Part of a small language model's weights: MLP 256 squared ReLU, a variant of Muon for these matrices.
Each number is 128 + 32 x the weight over its row's rms, rounded and kept within 0 to 255. Layers, rows and columns count from 0. Numbers have three digits each. The size before them is the row's rms in percent of the matrix's.

# layer 9 MLP up, 256x64, rms 0.373, rows 0-213, columns 0-63
099:139122069171105059077179168193095151092125139105153127136121095135149132130129158111182102101171163106139144110158109153133173122040143126112121117180178146164084148107110081098114176118129120
109:122141161135113118083082101134162108167150099156134113124077180149142089056113084100165120092104106108180092112130150068131083092127119163131128075042141135129153106077070126174146141149140124
100:159106108077099142089152108125123056134102105131142090122105107229095103190138148163142111078118152127138099142108160091157114109173094173100108145161098146121088140080155125104099164072169156
090:127148123137166115109177152136116151187089096139113158099186117191153145180159079177147159119111169129132076091108121109138171093180112119133151102104147117192078180198112154147128135166136106
077:071124141173071101169100150078060079152144139115122149171081154161149142153134124133165133145098140130180173128177087091124119165129121086141136080158099121101186137104157175182105082119156126
098:123121092222090095139142103150156111106116130108097082136154086128159122156154156158116173210178123110100190186108090166127165117132168147122126127110138156106115134107067126082141103115105067
083:103150064135152092098117122183150082142144134137089107167073165121152152130116077104112124137065089077143145140138110116143103111061099088106078121101166131143051150118121134141186075083106118
105:188060163102092092085151200111114116115165178143074118123102125148114139120125068099158082105094145140166163120197116159108142145068136155162160127149135155148141189125152148119165112160147101
097:135156156093151064082113167098100134180180164119119195131139121137138156126146137142184134114096126128146159161151156139240130134109082130130145130095201109161149104085119147152125156133180152
097:122136079120149100095156127194137126050142067120106128123118114143095130123144082082112135103085153167156137105108135119115136114144128095097149136144120241133144138088114096115215080161144160
100:129165089085140122111149104078148130108158149113151129139166172170137129184157131163171079074165102125128098144164158130173196090120150093190085128069098125106093150164106105081126108152180150
101:123109113070149064137075076126095116144151061116088152122079176120121128142122107142146145076167124103128172120125192119187117068132154151116194135145093159124158146144167107170137102073112149
106:167085116139165197109128105103123124105109108164089103144143161194104151089145174109112147149124126102188078141152129112129071131161201161166152160167091143108161114103199121109167081146108115
112:140080129094110107108142148107154078179117099097109146119148184131097146131128146158146115096114090128225062163093078124149124138074157133186114157133107171140145083170194108106145162141150158
112:166109133152113134186137125106078096112101106112158171080214152209129114125083193126148160118172147098135126157145102172113103096054171135152115123127124175137070123129109122101150161148147127
105:140162136098142112099083140137140163132137189146110162114147163119151147140105208101113164098126105140090109128144137080162122191166118091135116033112055156124150106106147151092137097094180178
108:182092076146125124111148195093104159130124106191074123124117119147149113153151125118136076089123099117099105152081077074112184092105085095155124069134086164145135120177158171126129102117070141
100:096108171068115150170135095141161170159153139102110154105124183163125158131098142135139143086130148145161119166209045131158154082083159122112135149147093156131111064134117110079169109183150108
112:128123161198158125143111126131182140098104156115114175151053186151163116089096106173127130101107202074176129138131143069080123090184158143156100126139123119146068136110129148168163105136138126
110:177113102101159130128159171141136146182135113194082177112159152097129138139130048154120109066153087181114081120148123130169130087111074096140145132084095157060121156103153083098142139147125110
092:081133135201125139147124132087123161114129118173088057182125123136165096112073124106112158126099168143127174103132164204117091115086159172128124128120098125137079102085072164102152097141082168
102:137123111131129095092084073080145171177140107141093092093127118143100112113131143165129169112082114126069112179142124140130137143079055160079138192120081119217124162109146152155158164157130134
106:156076134166151135131170084135138096116084051063113143133123114156103172085130131158197105122193135090142128166093108140145163160088147153138131155070094142162131166123179104099156145173164122
097:152154128109103073107097134125193153133136050141084124131119147138128173146169048102159119114125154069116124169112057122110139081155127130118134093125084123128162088059111119112071118165170111
106:116164112143131093090150159097191146141154161094144161140182171192149104102124081100170196149109109160122162175125216149085126149152125122110143143099153134130108062132128083105095111143101093
094:141065123155131105123152173128105100197151130087133108137105169120165156119095068207147137126060096080165102116110114163096122141037128150094091135197134114162113121102131119131122151148110126
089:108168146127121090202167118122180130125170100095184133184152095148141141153111188153159109125124109194114120133149159122136148148154135045114099075141146102056131091124140110092152093113124078
121:159092083135160152100156139132161153107142124112105176065157115157104111081169161107170070188194106088117147188131125094147123156054117162140091104145111152142093155074095116114140117170122120
095:165104080189122106101111158130111126118142133128107110149131109158114125155123125124105089228108075144109119160181118152104156089113127053135111159107184189156075144155160122180107105092077114
058:077154058139147112145106088132133108092151133107196075153183127152106092090153094110129092097139145101124194069146132104040148163138111134130134134160103142123112149155178129176078164128143149
111:111020138142151137086107160118162055122130149115083113155183103149060130102138134156145152089126121111139126125128158082162088126145140165130113090155117163146116138169152120150193200162118102
096:128134153161117094110068140117132101154152110103049094126107170140132157174136140071116093129143128120175148125092140145190077175117076116147134119158182162123123227144082151106157131117163096
113:164113091155147141194134122124123163149142166144060142097162146131063186116055115156128096108166104131105125131119145140124117155091130083183187075143110187131109158156152146110161098176139083
121:160137123088135076080094184153142129141125032066187170131142162133097142113101105148168136148097145123079128107139107166139087093141185151123186090128120165116149093143171124160146105085147138
106:133111130112126114115224123133152135139123112104104104107148132129073138172112178120187122148097141114116101169080137058134102141084164148144095089135099066162096122130181109042175111115107149
093:190132144131098086116116126138150155079105087114116137110152187104125124098090117102130106079093141136119061073141168104109140087181109131079143188125169150231091103164123140102104119118111114
112:104126094122103080174124103103160126134137135137097100091150131133134101144123144112106129126123098137161150124148125141199089125128067106176066178039107158183100196123072120174154142157114074
082:090116147163121112160153095155202142150071139117137110112164151094157094109077114097172142116120086089141176156115157091141092135102178125059130108148145122086103074179133098047155130097117114
102:157143110126173148124131219118114102207086134142159150098126114171100133172112164115124187138131136056130097120138154113140110120070140171114170128173110205142074140111126155112098141160091145
104:100135155119163146091127105104135140147089127149162051085042120165179110174137121116151106093078177141153159157162145129155124148139165177157174125165168111159174123083145156094140143108172168
094:191142091128133122193077121119118091164122114060124102121089098121148111129070104095157145137144170098073139166133146108108150131134065097106184173148153193134124112135149136074115063118168148
099:102150077159155184139171210105121163150167141117143142091106127168172163132090121154136119126173176153101113130072216140127130156113071087133167171143168105137128099150150106113126116157127077
129:114115113158125096137075159148111126124067137066157095101100091138141144127130181169200152159158157106162199091093147111132183116143164103166127121077121162191106156144151161115105096085153151
079:176119075132197158158184135159118141187088163110118160112133098099169067142087138102128106158099178111151146137095122089140073153094102066118110124105141108096109201137131145115164096091122099
096:098134119129177139099080127134167179084092090098177131140166092150108145071129171083120114129091132105110140155124128162126131113176137152178116044093079155133129181088141179127180075099126124
081:137139095125164151105091118168203137177133121144102136083137114119179136163183150112090182130157142142152071144150132114093170086123180101151083147076128095139138211121113144100139065163127105
090:165150162139106023120114131126125133087151083170076090115128073087182157162079154147115154101101137176100095076138125112133181130162162132139130056095162137135101163163131116121117117138148107
097:185124124118112033159087134137148124156136126133152123109207141093070137108114151152155130057109148091083127114125111125075118078110116113110097157086140085093162121162166159108153059141103116
105:189093122120125115091082199158146151109121110109092099088140095165113119114102163181139149094144136183173132099110105102176101131092127197106200175195117169136156115114114128124104178122121115
078:150065124102101139090135209136183167130060102109126150124122123172113126094132162117135153126159151109150144123107132112132170141200089111120121091147077102194117131164112210190131105153124138
105:158112120090126083121119171171120114107094105056146179165112182069131131142105170105196139150167113140099112052142103090158157142090127141107085142096098160108179138158198128132119110143118108
111:128144138182104093054089166147108176139096077167152143062152091132094145104125095152159136086214193124072078124141143124142108077130138119138142131139165157137123136092149135147121139074150154
096:166190140103141086169162199125209159089120151146145137157151171184117163102187174109145112147106108087152106113129122134149123117125153077158115077137104111102153096157141156111212144129116132
120:132140070166151105110082178109151159161110130126129116131174140119139031121159109172094168147106100127059110113128117154177178163148070129119155131125101165125123118130104095058109202115121130
097:168114114143106139081131172090092114126075107100151069101130123165175093137135127137133160144149121126132165136161156152156127126074087125152089092186178137109100098154124122222180102075144186
100:233087154118149151087173182131099093124198086140107179130097130097210084147142103118136124142142108125187095158170124169150116107129141169104138145128139117089119143131114116126123125158111071
096:118124095097098117148114109104115073087131144097087120131131149151151128104095170119161188095076146122079099167184145150166144122127181146108137076138196173129172124143059115108110123044148137
102:153168164144185090139112107176183084156151124132154110125145194098145095140072144091077142198151172106156130177133104157082115115167150168104116096140103105165106138146161088131159105145115070
107:155068077163118138128161221188079093169128119127125165135128108173124086196110207111133117180127152141107115132139152138156117121077094088089129117170153108120123114141135132083101115113122090
104:119129131131122154094142140117123105152098138058145172154128125143135123097121149143141123109076161100154085190136135137234130153088162134145136077094100188123130122124142069163135199126194086
100:102129116169085134094197165164098064082125108176083124100126136105176056127108192119119087094149146097131138114172151147150088103111133108123167147121192086150117132146102146085140166102095094
096:066130107184110142100114135109127109112099065145106081138106164125153145076181125151127106075134116118156205137089095086137099071121148108123094135136067211123152098098164131106101147165125149
102:147128153146149076096172195164130118128102111134165174168096106117127154137107131138181129142083122167164154194086125153187141112154112091114107106129169076096182171076134112106114054100105124
101:189190024128123113113172096141145075167122149140106122120117163133125170168135135083071097131083131106152089107171118157182117093191129161078175133125121144129139121136118130079145125112121096
103:164104088123113131164097105162147144141156138114097088113197157135187111128134086195098093155113092154114103141155186145155133145104075076145089088176150118099113133184118161075106077124101168
100:069107069180148129165094119075188155117121184153096149103087133109132131134178094157105147142147081097140066080113116125074121119120092130130056113119095126172134144098144178152133077144112101
095:155103125177134093142168158134152132130082171129068189121134191160147130153116044141136161146113118165126121214124119111106097142143119172124100164133092175117138133116097085105158133114051094
112:118077047137134080132139154141175158126145128107119190143149106124111145057119083094135137136172100083159138153140090186152151134108134144126093079132123123187107103111135176084126078101162195
080:172148072132103094098137124125109112124098114152063124233067134134191088124169170146088140125179127147139103138121058108162123134103091108110112121135140145113151156146116184157128095157099083
077:141095131137123123144146191119058123145149197162099181152112122072125152131064090076149123123111136138106114153099139117107144141064078105158087126164170116081146160096087143083121131060139161
078:108153144113168119123152114136093091146089084073106128141130073128155169112114215130057170135139146090142115114121116149051143133131174100078126143097149104101147109094109096062171168162140162
093:075155093087105136117150077158160134130117161108108176108131115165218133078145139165130126164101137077157127093104148173095116087173146099128108108150203183104152127152120148159099097181150154
097:116135170146132132113122119117148214132068173114139159088154059128166093123132171106167132115208128146100166163113121122129096131101097148116082112140037149145136112133153176133180123140085097
098:074154163165074129137114097130131178171118165113100094092132128109131161049083117112116163129128095112175082145109094121152117140159177096118087110110127147163078063120159096090151149190077136
077:104153158114078087131088108122146164183111115167111127153062107139161161140088150107128132100045113153149065183145123114134142152127111106104119185140155111064117102074129098115103125069173169
090:169131118196100115127118172217180121142123152107087147126144129169161126158148176117127208131127149183136081170111151164145107086114172166125101150134091168141152129185105114117146144144156076
098:167155142182111141158109113145122117127113134142047117161145170104113096103146099167159095187132155155099099104143226175176112111149098077162090105130104062138122146104148121097077112103120143
096:114137097087107093124164168139184108092086137086126116104073163165123157123118200144184123094148090133144122161076101056137145136122140085085142108085041143162119119173128131101139118117129088
111:179120106128112113146126195125099131144053120160122117127133191148123188130121145106101139134097128116102048128114141097102094087112138170112166108108200198085139170121133169164121114159181154
098:116032103089144172136129188119142133084089089152140103172131150130120166123109150139151109115133224147117170106133150149158150117138110163150051161085087135167124162134117081122140094135168107
093:134171147162097138110122123045164123087130105149119124115117191142112103124158182129097115125127171160141124130141150168187083175187071119159130163085134145184151090170085154107105151122141064
078:102131153139078176127091146106180167118095147119080124105140117124100144135097109087109122081189084138089177144105156155134108146130084154079125162150111164046047110111131164101128121140068100
094:106119151123120148111077172110154116175182108122072149111165125097144172092142084093122092104143136104150149138158136129094110161147100082022093103105111159131199174143116134093145081129090095
110:120111146159110144115119202155099141146136088171096147133134104111070173120165209176092122109161141139131145124137146115177089081135163096128150150106094149105116108029087107135187113108094113
102:124069142131119164120112185118155106201098082101122115138134167130198146157143136128060171084096191076122146149141178198127097162070149124151159127139121132118172105117152113131117134136124075
105:126118174148141149127141087086143160135130206117139088043158172155156120118050096110167148128137136102095079128134103143127126122069145113124062114161168137129085087190129120144186139147137119
105:100129144137120047083124092112086131097148087124131156133109133133133103173091105113156140137100175159169138096148148118189108132175124247124102152099184129110132125138075130130153102087177116
119:125099113079066098106061155110172143153115105132103089130120156136097117157156089141163136080085108179178118115153111131134148111170132151132120159097184062148139179069177094140112090154176155
093:146089094168142096060126149116112093127092106049163111118150196104131111127135109099110120132136104152202080122144126106134092042134077114174163083125179142121137112152073100126140114139149110
110:115070082115116118124103160116130049192151136133183129056127133171121092125119155164172140119106100102160137110077109128103113127140173121095178082169125161190127124116174132085173096132164156
093:140082159152147080147184120110091096123141097069116070134140166112147114118150140072157138085115217106123095100109130144128125140079132061110124092129163138163112104132117073066172156140116079
093:173163143121137130069148103100130170076103123077084104153126075154155138131163105126183146104149135130138057092170139124166189120155065128133090146165116114147147122124111145073178094131147200
105:098115072101109151129161091144169117177153135093147105100161099130146131102088110133099150124143124141115132154035156187138091037093073132112142151094157149153153138109120155071150132190097139
092:110132145090117175112110211128159113128129068054116096110123131164086157157151134083137093157146140126102149117136159125212121134103151101094146080064100130132141182153189138168154156163128128
104:103194089113091089152123097167140077082108127118060173151153148141098078140083111128152055123116119130153128059149115147160111110096179140125097101089110095163157175080119104128129135104075133
096:121206031144096159147124106153146153167160075170120093111098086119127108127138118178106162150144101150115190122107188145187112140136141134107122086146143124118182088120177170117129134114098085
082:165114133143140135123104168097123153177170127155130171151098156085088154195157156128151022124097161104103089117118158125129151084098139143190099098127121129141153150177140097161183148184138096
112:146136123188114145070127078125108106164128159133137150070128176159109143153150196176187112160166104226120073164098129120157120123125135132133088075098152161119119095157080123137171123127117116
078:153096144112199127125128137131151138098107117191175080094125169110136100092146099157140157101147125145090077123184102164139101102153123136103152131141078104068146056090146100073146139064148177
071:151171127078126169107126160122138114153076165152052133122114115092133101055126149135116165148164130081111154154104101152150137076118052154114168121135167110132075079149180127122111144099076183
097:144056139150130134142214139144148087197175142078110151133141151173117117135147144121148124185080157105149114156156144167116122110126095103092131173147205094102118151075130064135154100153106119
105:127150170126150128100122153144115158126084145131183073135164103159129110119098171126112135129161121135109077062180145071158157156153137131068105097142070141153118066084123203177171131081127123
106:134138125136102130096161173137153099171120169139090130157173148123071132162110127165162069115113108086101057167117120128186149136086120100182136111136169145149103147153089083193139042147128111
115:104149112174139093125127115065079125106114086113143078146114141129157135150189128104188098147129187163148116151108077172161190068112151155088100119148176150169095129134101124100172071163122144
082:100091195142118109120056101195178118132108074099143168127151105138111163126098165116098128132110145094145139123182124134087133088082171142146063131093131116172127149183112089082128121195101138
100:122153175159109133137124181129083152113097099108095148130115120121144130109091103203158114094103176149169053160135087122069173080112123052184118125115130112090138136093163162136090124088097157
107:163143084163093156101099111142133152105132129104131151091155158108170094116069173087146071048096118149077149152141120135121118049176060102131094100131179115133140126142137152128087081130120168
089:129071106152168145131138154060086143088167143131103144165119139121170161125066150189160162105136121134192149116090161099163158118147154135170102091128108127122144185117090176080176167146161169
095:116136143141122132067135163114168112111147080081125123105079087154169110164157142141159107130139142125173154200168153079111151110062162109127151121101103172112133162183114115220114098146086095
097:152058158157109098166166175104125124184140138079103097088110098124099165154174144116096075135105130177154160213134130123161126129120137135188087141132092194159126139126127180116128178145095132
113:140089093132154145091121166100089093155145130076100128125140135097081133120126128172076117090056120122090094144163125102153144157099135112085122116143175140129125112064087194046106076134104179
130:092110129124098104170139098181116162122108132173140151115151145183209109120124119114133155161156184104165107104152142160096171150128111143113043113110126123148144196136190163165153088138184165
102:095102140158141172136123115128179078136136126147157082120172174118184074071128159158132089110135104079170099109189108081147052166124118124123129159122139164145081109161152150083169155179133145
105:191110092162111086110116157100124144052145151088131072136131148088143142148120115146108188130112150095154116179115113095096147077148114055153102070144162156133114154149069192083152145131134139
089:121094140135123100051142160136142085149087088053145121129085140164160175177109177109113129118103137128157126091182140140136091112101171091107136130171167110107143165101111166059135201126164141
083:140193100136102089165170142136139112081164166107191116158103138185152088159147083226139144122138117146193154146115163150075125121136134129106133099180181132123140097118139136151124102100127071
110:158098138145134157128155190107120148151113139118114186089112109148098153144120034150144194132186146168088066134120162141163140137146080137092156179111147178124123110090144178109077127159156099
108:148120133125171114063171121144078140142141103152118188094112143068175054093129091153168143095168131128097062164154096106147134155116117072148094111079153140131117126149066179126156132111089117
097:177148122136152168183101104129101110155088121122048167096145193063106156137189098163110138160091170124069127178139113135182087105182135105109090101115132123151143124108120161120150100097141156
106:128168137149097148200089168123142152168158119166112073057141159074089079128118118135114114066125088103178162130150121132159088104118088173160174163151142123195131158129171175118132126143121126
097:077145143154164114149108142078193098108119112154119159107104178094121157108143124109108126175106127139108149092127179203178060112193145110138093105113072181115131064162135145101170116128115117
111:133143133150116197087130128185094133101186113110119068099102151166075137131109141138158109103109193092122178115231182119128119115148136089128155076118125084155126096133130101089158119107160120
085:225177114134119121113130128140127105156122122121134130162118137095155139129101194135131192114086209154139108146120150143222152108175140120102105162165122110132137148157185083131154074097103123
102:132088097123163082140076117087174147169123109167101112123134120126161084087099184140122160095078088109110129133125126053080118085082085162108156128107121160160085140121104174176166150152112185
088:165104093104156150162131115162160098188089149132084108061128113088107104118131152182048140113150164112146130091112166131093123058170085159165150150175158086107120137118109104141161083165138101
100:182174085138067128068141122087125136158195157128095093129123068152203129108145134143145137171112182104116140142119128142110123074115138191111148116140069078104146108081169137131125116111090089
099:159124093149148081148082100133127161148157125096135122076170198124137076198137158102075104135138128152137089106134157138126171088082059127169127160126178105176102151193098139093124115148108101
103:102127095091071124145117184123152122168130121078143148107150141082136127134105148139161171137118189178163107173124228190141117097116085105106105168110120078105179172119159153161109152135147140
105:160129109122079063127091133125105117052053128125081122060138103153149090204149120152143115119178156163140126110137148073110096087128165112118142127146152080119091160135131166141178172110161124
094:135135122090166126166151070146175127153142106103115124081186093072105104156108159109115171172175154146139138086135140140142102077068137107126095101135149123105074105141110079088168140190073077
107:121100135132094034124130159152172146124092153197145169098187106130162112056121137109093143130130139078189136095111120138159153106145133071086106104107081147178112063092114111125132109125147134
110:193095120109134113119137143193140115115120187087098114079145180146116129078085090085176092133165099165130146145142142140187125101137134134146165157115130151141124054140160194061102161139102145
084:137102123107204146110154155097142138118120096142135098102184162140174181115218165144124127181137174112128106091218134076138146119126158169161142104083127094146164119165144155154143094146111132
096:143074127164097125094151186149134123159111128098091112050128106129127109154205132150144149163110157147144109160172074108085105170101153103093115065045088128121181160150130089132122106129115123
095:137109135120186123164112143171154162158094166077110140137106160161183107191125077136196103143096107111120112114124118118140164135112098109156102217135153137115146139171102151126129057111186069
095:144133113139138159089127127111143189082055117146137096159158124127132154062161191132167130148170192129102134170119178119135064149079153129108074172113127157121085148120174158156174135104150099
113:156095143162137089138140155124120157083136118125121098093083204078163088169185159154168103164048195168168122167161132146092175084133103120163116152150137109159106126116095128122139138145170121
102:101176114118120105166133197122194186087092148143141121144147119090141148132118154108119132139131151160142125107102126132178085133202125156130155076098115128092153209100180160175195104148159125
114:095116133119132124165137132163136109157084137163158107090130194125109154140138163151135112109182160140098151130142138162138187134118130145094106090125124091138101224120197173130214067164158149
096:154073166122121091112168172125128132146169132083117056124113174130134144107121137127201138093146158108115142196140148145105117119130101171095183155153068130098179174104131094082076126080154158
090:059173139111072152155059128184142107191120129119107156139101162147165074124165060143146107132140085132152119161116210175135124088122115135091122132101137098095107161144113152131135115188131100
111:139166082114085131127088183149079163120127172175120152144068161139182103150067133093132111127178149103167134094148160130187119109070115137165150058130117107129146196152136121096147156090127127
100:137138173103137156137133148127115195206173111141102155115127191077127141123140170127140114161086118201157163138197139123122130128150167107117139154123165140130167113117120147139125071095029154
105:130111150120163107156151119132179192169121064193088106180121122106182116101109145123087118167112143123140135148125075156107111052132158116192095169108120105110162130107132127090183106080118081
100:168178130101107093145138173150157112137146165125090104159148119126155111160151145152172159111127105161169158065174167140153131068092126123170127145068136103174090131121103189096137165046081126
119:157099091098120087159158164124123133196179114136134126106192120110128157140121134132156108099125144099127098142184094233131176095101166132136164110114127154145135164146074104070078122178103157
106:129131148151157106114117232147106149155153170107127110168083122066125072119169165101129063093107140135142063134160091138160111092160150121144142116104128094130103156113094064083160081113116149
100:148173146136153131136157105100138119175122078075112137047118171089131138069134137161180098137118182077112156178127108159148161173133135142107097161134169133151161122098112207188092138109113124
109:146106120132110151145127172175123104147077102200099128113109199156124152128075148139155175147087126133159098127166104082105128083140056154091138207140141158131164147172140124098158127131194145
093:152095101147114100104047169132099172114141108113138196130166165179171152116097170108092073147152163130164116135118125147175119096173139141120120111120148080162098189131177167183127171146159142
097:142053167177085138099138097118122185116169118174104120147165104074107152113132132179159137089116151119139049196182110106168143107149144162146122145132161195161092103134084147103129141152127130
100:134135157160124116104126140097144120180087132072085174097125140099111052167109092151137210186103166103198159095127104144139103167086199166157150120168123136126145119131153153102146121163143125
101:118129145120164100145113184141122116083097068140108100133129133186158101140122139104163123142084135167138054092127125111111134106186121108188149151079162117141203152131110141183139093168174056
086:129152142127131078148102196178141120160134142105167136113076122165168081138110076106085151164156120108139123140130139120109140145052126069077141164167105193175106126135142100144152101118134044
100:144134118131122093123074193145115121124177082120062187192137132120170134122086122096113110120164107188131089177155131168139130102207151101147124139113124161153116161085109117104117177063145155
102:133178149130139064149135134160110180090081129110101089153128170154154125048123151120097148129214149138143161147139127125137167103177145140153139102228093169147123152138160165132141103140109090
102:229151133111127116092116120121091126090151132129094137125145134139134130165149121171140187130060125165106122177145173140104154113127147109101149112087135175156172119140108222193137113150138063
092:169141110129099112146128140164162123182164134080103150116122103147177118107133036171165143121162121115100122211088188134122102161089052155092142182139156093139109107113152092109159138130135125
106:151119101125076155096116132135097107149115109130119122100125183137132116166077128169091072063104132122128085170123156045127081064090145118102106149112106143106186194119137097108157157089177105
095:070104078122172103137083128177126150111157150113099079118107145160189129079129090155141083130172126154107122116179179110150134135123108119160162157110154119142116172198106168137152162207176100
075:132098155117164105126081095145185135174137128138151070147137088106169162133092135078100133130137118148121153131088149177119156142146110137034147100155196120107056133057088104093128169135135115
114:153192076139142098134110103161163171170165120058132165114181138098093137136134177129085085132133140142062107146168099152172142118174119160180116109082115149085133121100122126204167122137109139
076:143138131159142133137128127166146142130195089151156123168086075165147160103109063135092161161123161132159071111121189155085158092156073163094090154163160106147086152066172093124094105138143113
094:065125082149116170146110165098099159174170146141129119165166150163158125119163102123116119166111207089167138104217117130102138164121147129122071096133119083135141102158144095051104120137093101
101:119142098139065158083098159108137139130100158088138194144119163135123147110098074161209129084152176156130093174097109189155128141136132125134129126138137168153096080155139091076074132174143176
112:149200096081152111133178189155076103150116130093150145112150162113132111117096165160118076129182126135087124161129150139223102149105174138126141160146163119099137153139132221156128146121114110
104:174120164102088097089167158105127135132140140155176105152131144153102140153119114050173134102130180070165084136143140160169120103116084159160106105152116100173134143076111067156188092131166081
090:115190174119120084080137193121143091137104152123137068132130179128084137154187117074178089109095131164163137122097098102200080125106156126123140152126112161111149140080160170121187121105129102
105:153177094141100120127094207195131123141129139163092141118085155046141148119075105149109118117174143119101087171100134162137136121130078144139141184142075128164139102165175155096160117113133065
102:233110101096170106071122206103135093147143125153125132161141174152111140159170083075190135119139079108117108134152110091114132114118142079118081169105136105081132137092100088099126137110117112
096:146139174118154108137093181163108193131140104140109104145110151133140101150161085175092166138098060154118111162163122136149104133061178119096098187111136113147132162123133047053147111116137169
089:142157118150142099190110181167150092198130108121108116137087135170074164165150134075100059147087124133130146154150135151145093140081115098116133153158165155104091088082176097145121087080083100
098:146134133129124145100080120134153096107139150177054098163166187134085131126144194142116146101055155110102097087207143171072108135157160092092133118120101151145108129156139121054117098134152137
091:113151177077100105102146105123174143147104173141145128101138108139216107149121106096148122149096150145115193122109168161111183121188190103117082130084108166161139154132142099169137121187068108
087:187161162193183104184114172178168147114143143081089144071083145100060100142135146109093126113143129118132128135128141087110134121151109099097082153095141081162060093150145131113141109162171148
100:098146142165074092145122119155158091131109093116086086133168149129127130100098139104167100094122025065152127125173126134125113092122152138064142103177107135179178126167188122107078119155103111
086:144092180186122099124107159149122114059107127102062114133124152113192197191121122126088128158132131148130114125160133127124107145125160122186091079131098125188160152092150128076093154067131089
084:128099100172140115187130122128156091123180055115133133173097192129128097115141148083133157145110096096100175147166129160151112105192111114164105151178168157105140142093144102095101038118143091
103:118112131167121143159135158121166136158162186099132063068118166135165110086138092152131096109136110089112137152104127154091152086164138150110118137137140113153131196212111139084201153206120136
105:151113131140121071100119098073138132174098094140138144119131116168088147091106170115198099063134107153057116194120136116156116127081131078103106115090171090103176077147140104096160127108136079
098:137135155117106098137087100121113096076067122139086135142070130183139173201104148106159089132106116152143115125220128158138140134173124134187125085112085113136071133119113147083136114119084188
105:094159134145085136088147162099186148117170108091107192095141151157085186122106142141161150151184127114121093170121184116207140104139114107178174127105135118111106088113148164128194106107116172
094:134169151128144075116142179088161133139097124045103139159131118134174153165108132096140084107095142116132091119093167063202135066120096136117138134159162095179183182152142158142140118117168113
090:180120113169126121136118120123146096100090097073117086172147123109101088172118150127170108140075124102150121177134105125116177090141166137163119127133145114249128141152082143082080158079125098
106:179090101129140172128172115143183121158157154130073057131120169118129110132170161132140121144124078076100090114166121125106120138065150106147148144144150205075097088126178130140130180177139087
105:112195114145177141143132111127178122081143099109139144096163133145181053130114151063103176130166125079097124145110113166117158086126124114061094103109128153089170188110080107110140137189123116
117:123181121114133041090047109142166153182167133109089119100106148204128091101135136126153056129106147120128150152090127133177120112106157125124198110127083099126183150149144159149133145100120127
093:136116165116108097163097186169083175183158097128101147103154117118153129100122124134134189146134161136076105165052150169072141127098152102097118180117119137156172133066087123124151142173146072
092:150177139106208137101129155174144138175106150174089093128087165079143068192104124134114153154098165124098105186144140148142191160113107138157156104171137120158118109190154153164162096127124128
107:113118067151120116102118149115086152175072120140102134107104168136173173072103118175098167061180191122142134124101132089131190167115123074130091136107104117115181124123172127104098188156121126
116:116147163128168116141128084105191123068102169080053129172137100168196070112104148156085102080159144130116155080133131084116137110185125064120131136142138125166142122080145136121103094146160131
087:051116053130124154216098137145163090140173105134129121094117118116121078133129115161083126106164136135146090087146172081049125136119136092105145063118132144147146157151138148149116165162133080
084:110076069147173166152106108132121081154209095124164080163136099083094124093114149151148116150110106096130140133185157125126160192130081105134094094179197136138093143090091134109162099117116134
118:162124148139156066130100107036143134164104153065105138106139192123144125080136141192097144097126131143104115104099154132092117111125111068202089130147139090155108087120120070120170135136095165
115:127045114148183115096128088145115143107099195113123078153124158076175137104122149132174158176113152140128129158115183141178093130091130154131086163137206113134096138128126149081194151117117159
096:119166108146152169161150139128142107147130124092154121120132121099159128104117152101143144155163193173098183124140159194106153143133098125161152099117206214128162160135136151089097100170197069
111:104112136111134090163140133113103055135091077109126095111124174114102116142144135132187136034103121048163165113166157083156100096111147203164145146136128113168089157131156148144143083122141108
110:147130082221094100146148126155085124152119063183140106100186158143136168101100130206147127141110131138097091171125093114112099179116115126101131095070154157140097074154130128130145147173154104
104:157139186125122137122127151126119154169079123131078103148073139062098118179063100060118161116156125108107134147143120149138129074118141123135175100210137139164152128065162127140165093157153075
092:185105120106087142134129149154166143158130103159108128129122147117095053115119100076127109068117111108151085131170132120088145041070123170115122064087179111128110118144160137109105158092196147
112:103181153116095100142157150149103141130091125084137077120153134106162149171175103194159168109101210136097082109162120115136147135129138087137101138094103102070103060082121106099180104151091157
109:159140086119112133162162164116138097124131138136051119096107113125101143117103099165156097084167124157139095093119163180172167110174079122174211091155127114140131112159127196125165156142183172
109:149115116143118121143211151139124151107120108073122135087166128105096113148125206140110092122090105162114168154205067132159122094160061175138120115115078099134148160121151153065142125151080107
121:112134091099101117113104204113121135071100143126126155132164196113147084112108146142143170079118099192115102149150069113107123161136139096106152039126099187108178159137156136121165169142169119
086:186198131172083153132081107105176141167158087138132155110092088168164117125072077124130103170078142157122118140157164132115127115154149136068156157115136113172164105139166086109114058168108118
086:122067141121152182135132110123167183140095126110127108151103143125135138184093124083184044164160193096141122097152074166107104124088136075169096175111109155111089090161121121107120149158161124
106:114124113116150092128103119108183190135163137136110104164139109144175130141145138130174154137080164053136096166156059151150187140103125158155180105112173148155125155133124162145119115182129223
097:124136147138121107113037175130140107128112120148147172126195124094124130086105117119137095122145153187146121114136190142114147121069103182121126101091059197099141134180155177105157131161075103
101:168137092102099048152097168106151084149162159113096130060142169131121120145119108147123157089078145132145135151135143120084198125114082118096154101060087094136082181087118124153089079132115133
077:174057189168077097178162149151191118091128180139105166136140099157132108146101137106127105109107148095116071143163122110119139117093142100138101171109139149109081110165063082127185165147100141
111:119151100133102136125093113083140083143141077150103128137184082148085057216146099163149103090127096185090164091118131180105127134120115114134096049112118144150159128137152119128139064128089110
108:143149187082142157121133151184136131145150104038098174112159145164166155168137128176199110170106180157105193104144114134136153131166164110122125115076163115127162153145112123158149088169128094
092:173108126140136134088080185089159162060112074124112129102161121122128133103071086114183140185114130155133135086098101128164059087103150130088070169078132127142096111124094100128094150124158088
082:169121133108185077159165145129103075175081162150137085141131117120132117094090135110114139100038196149161083122198138113086131169149110144128109153136123108122104065070111114118100116165142110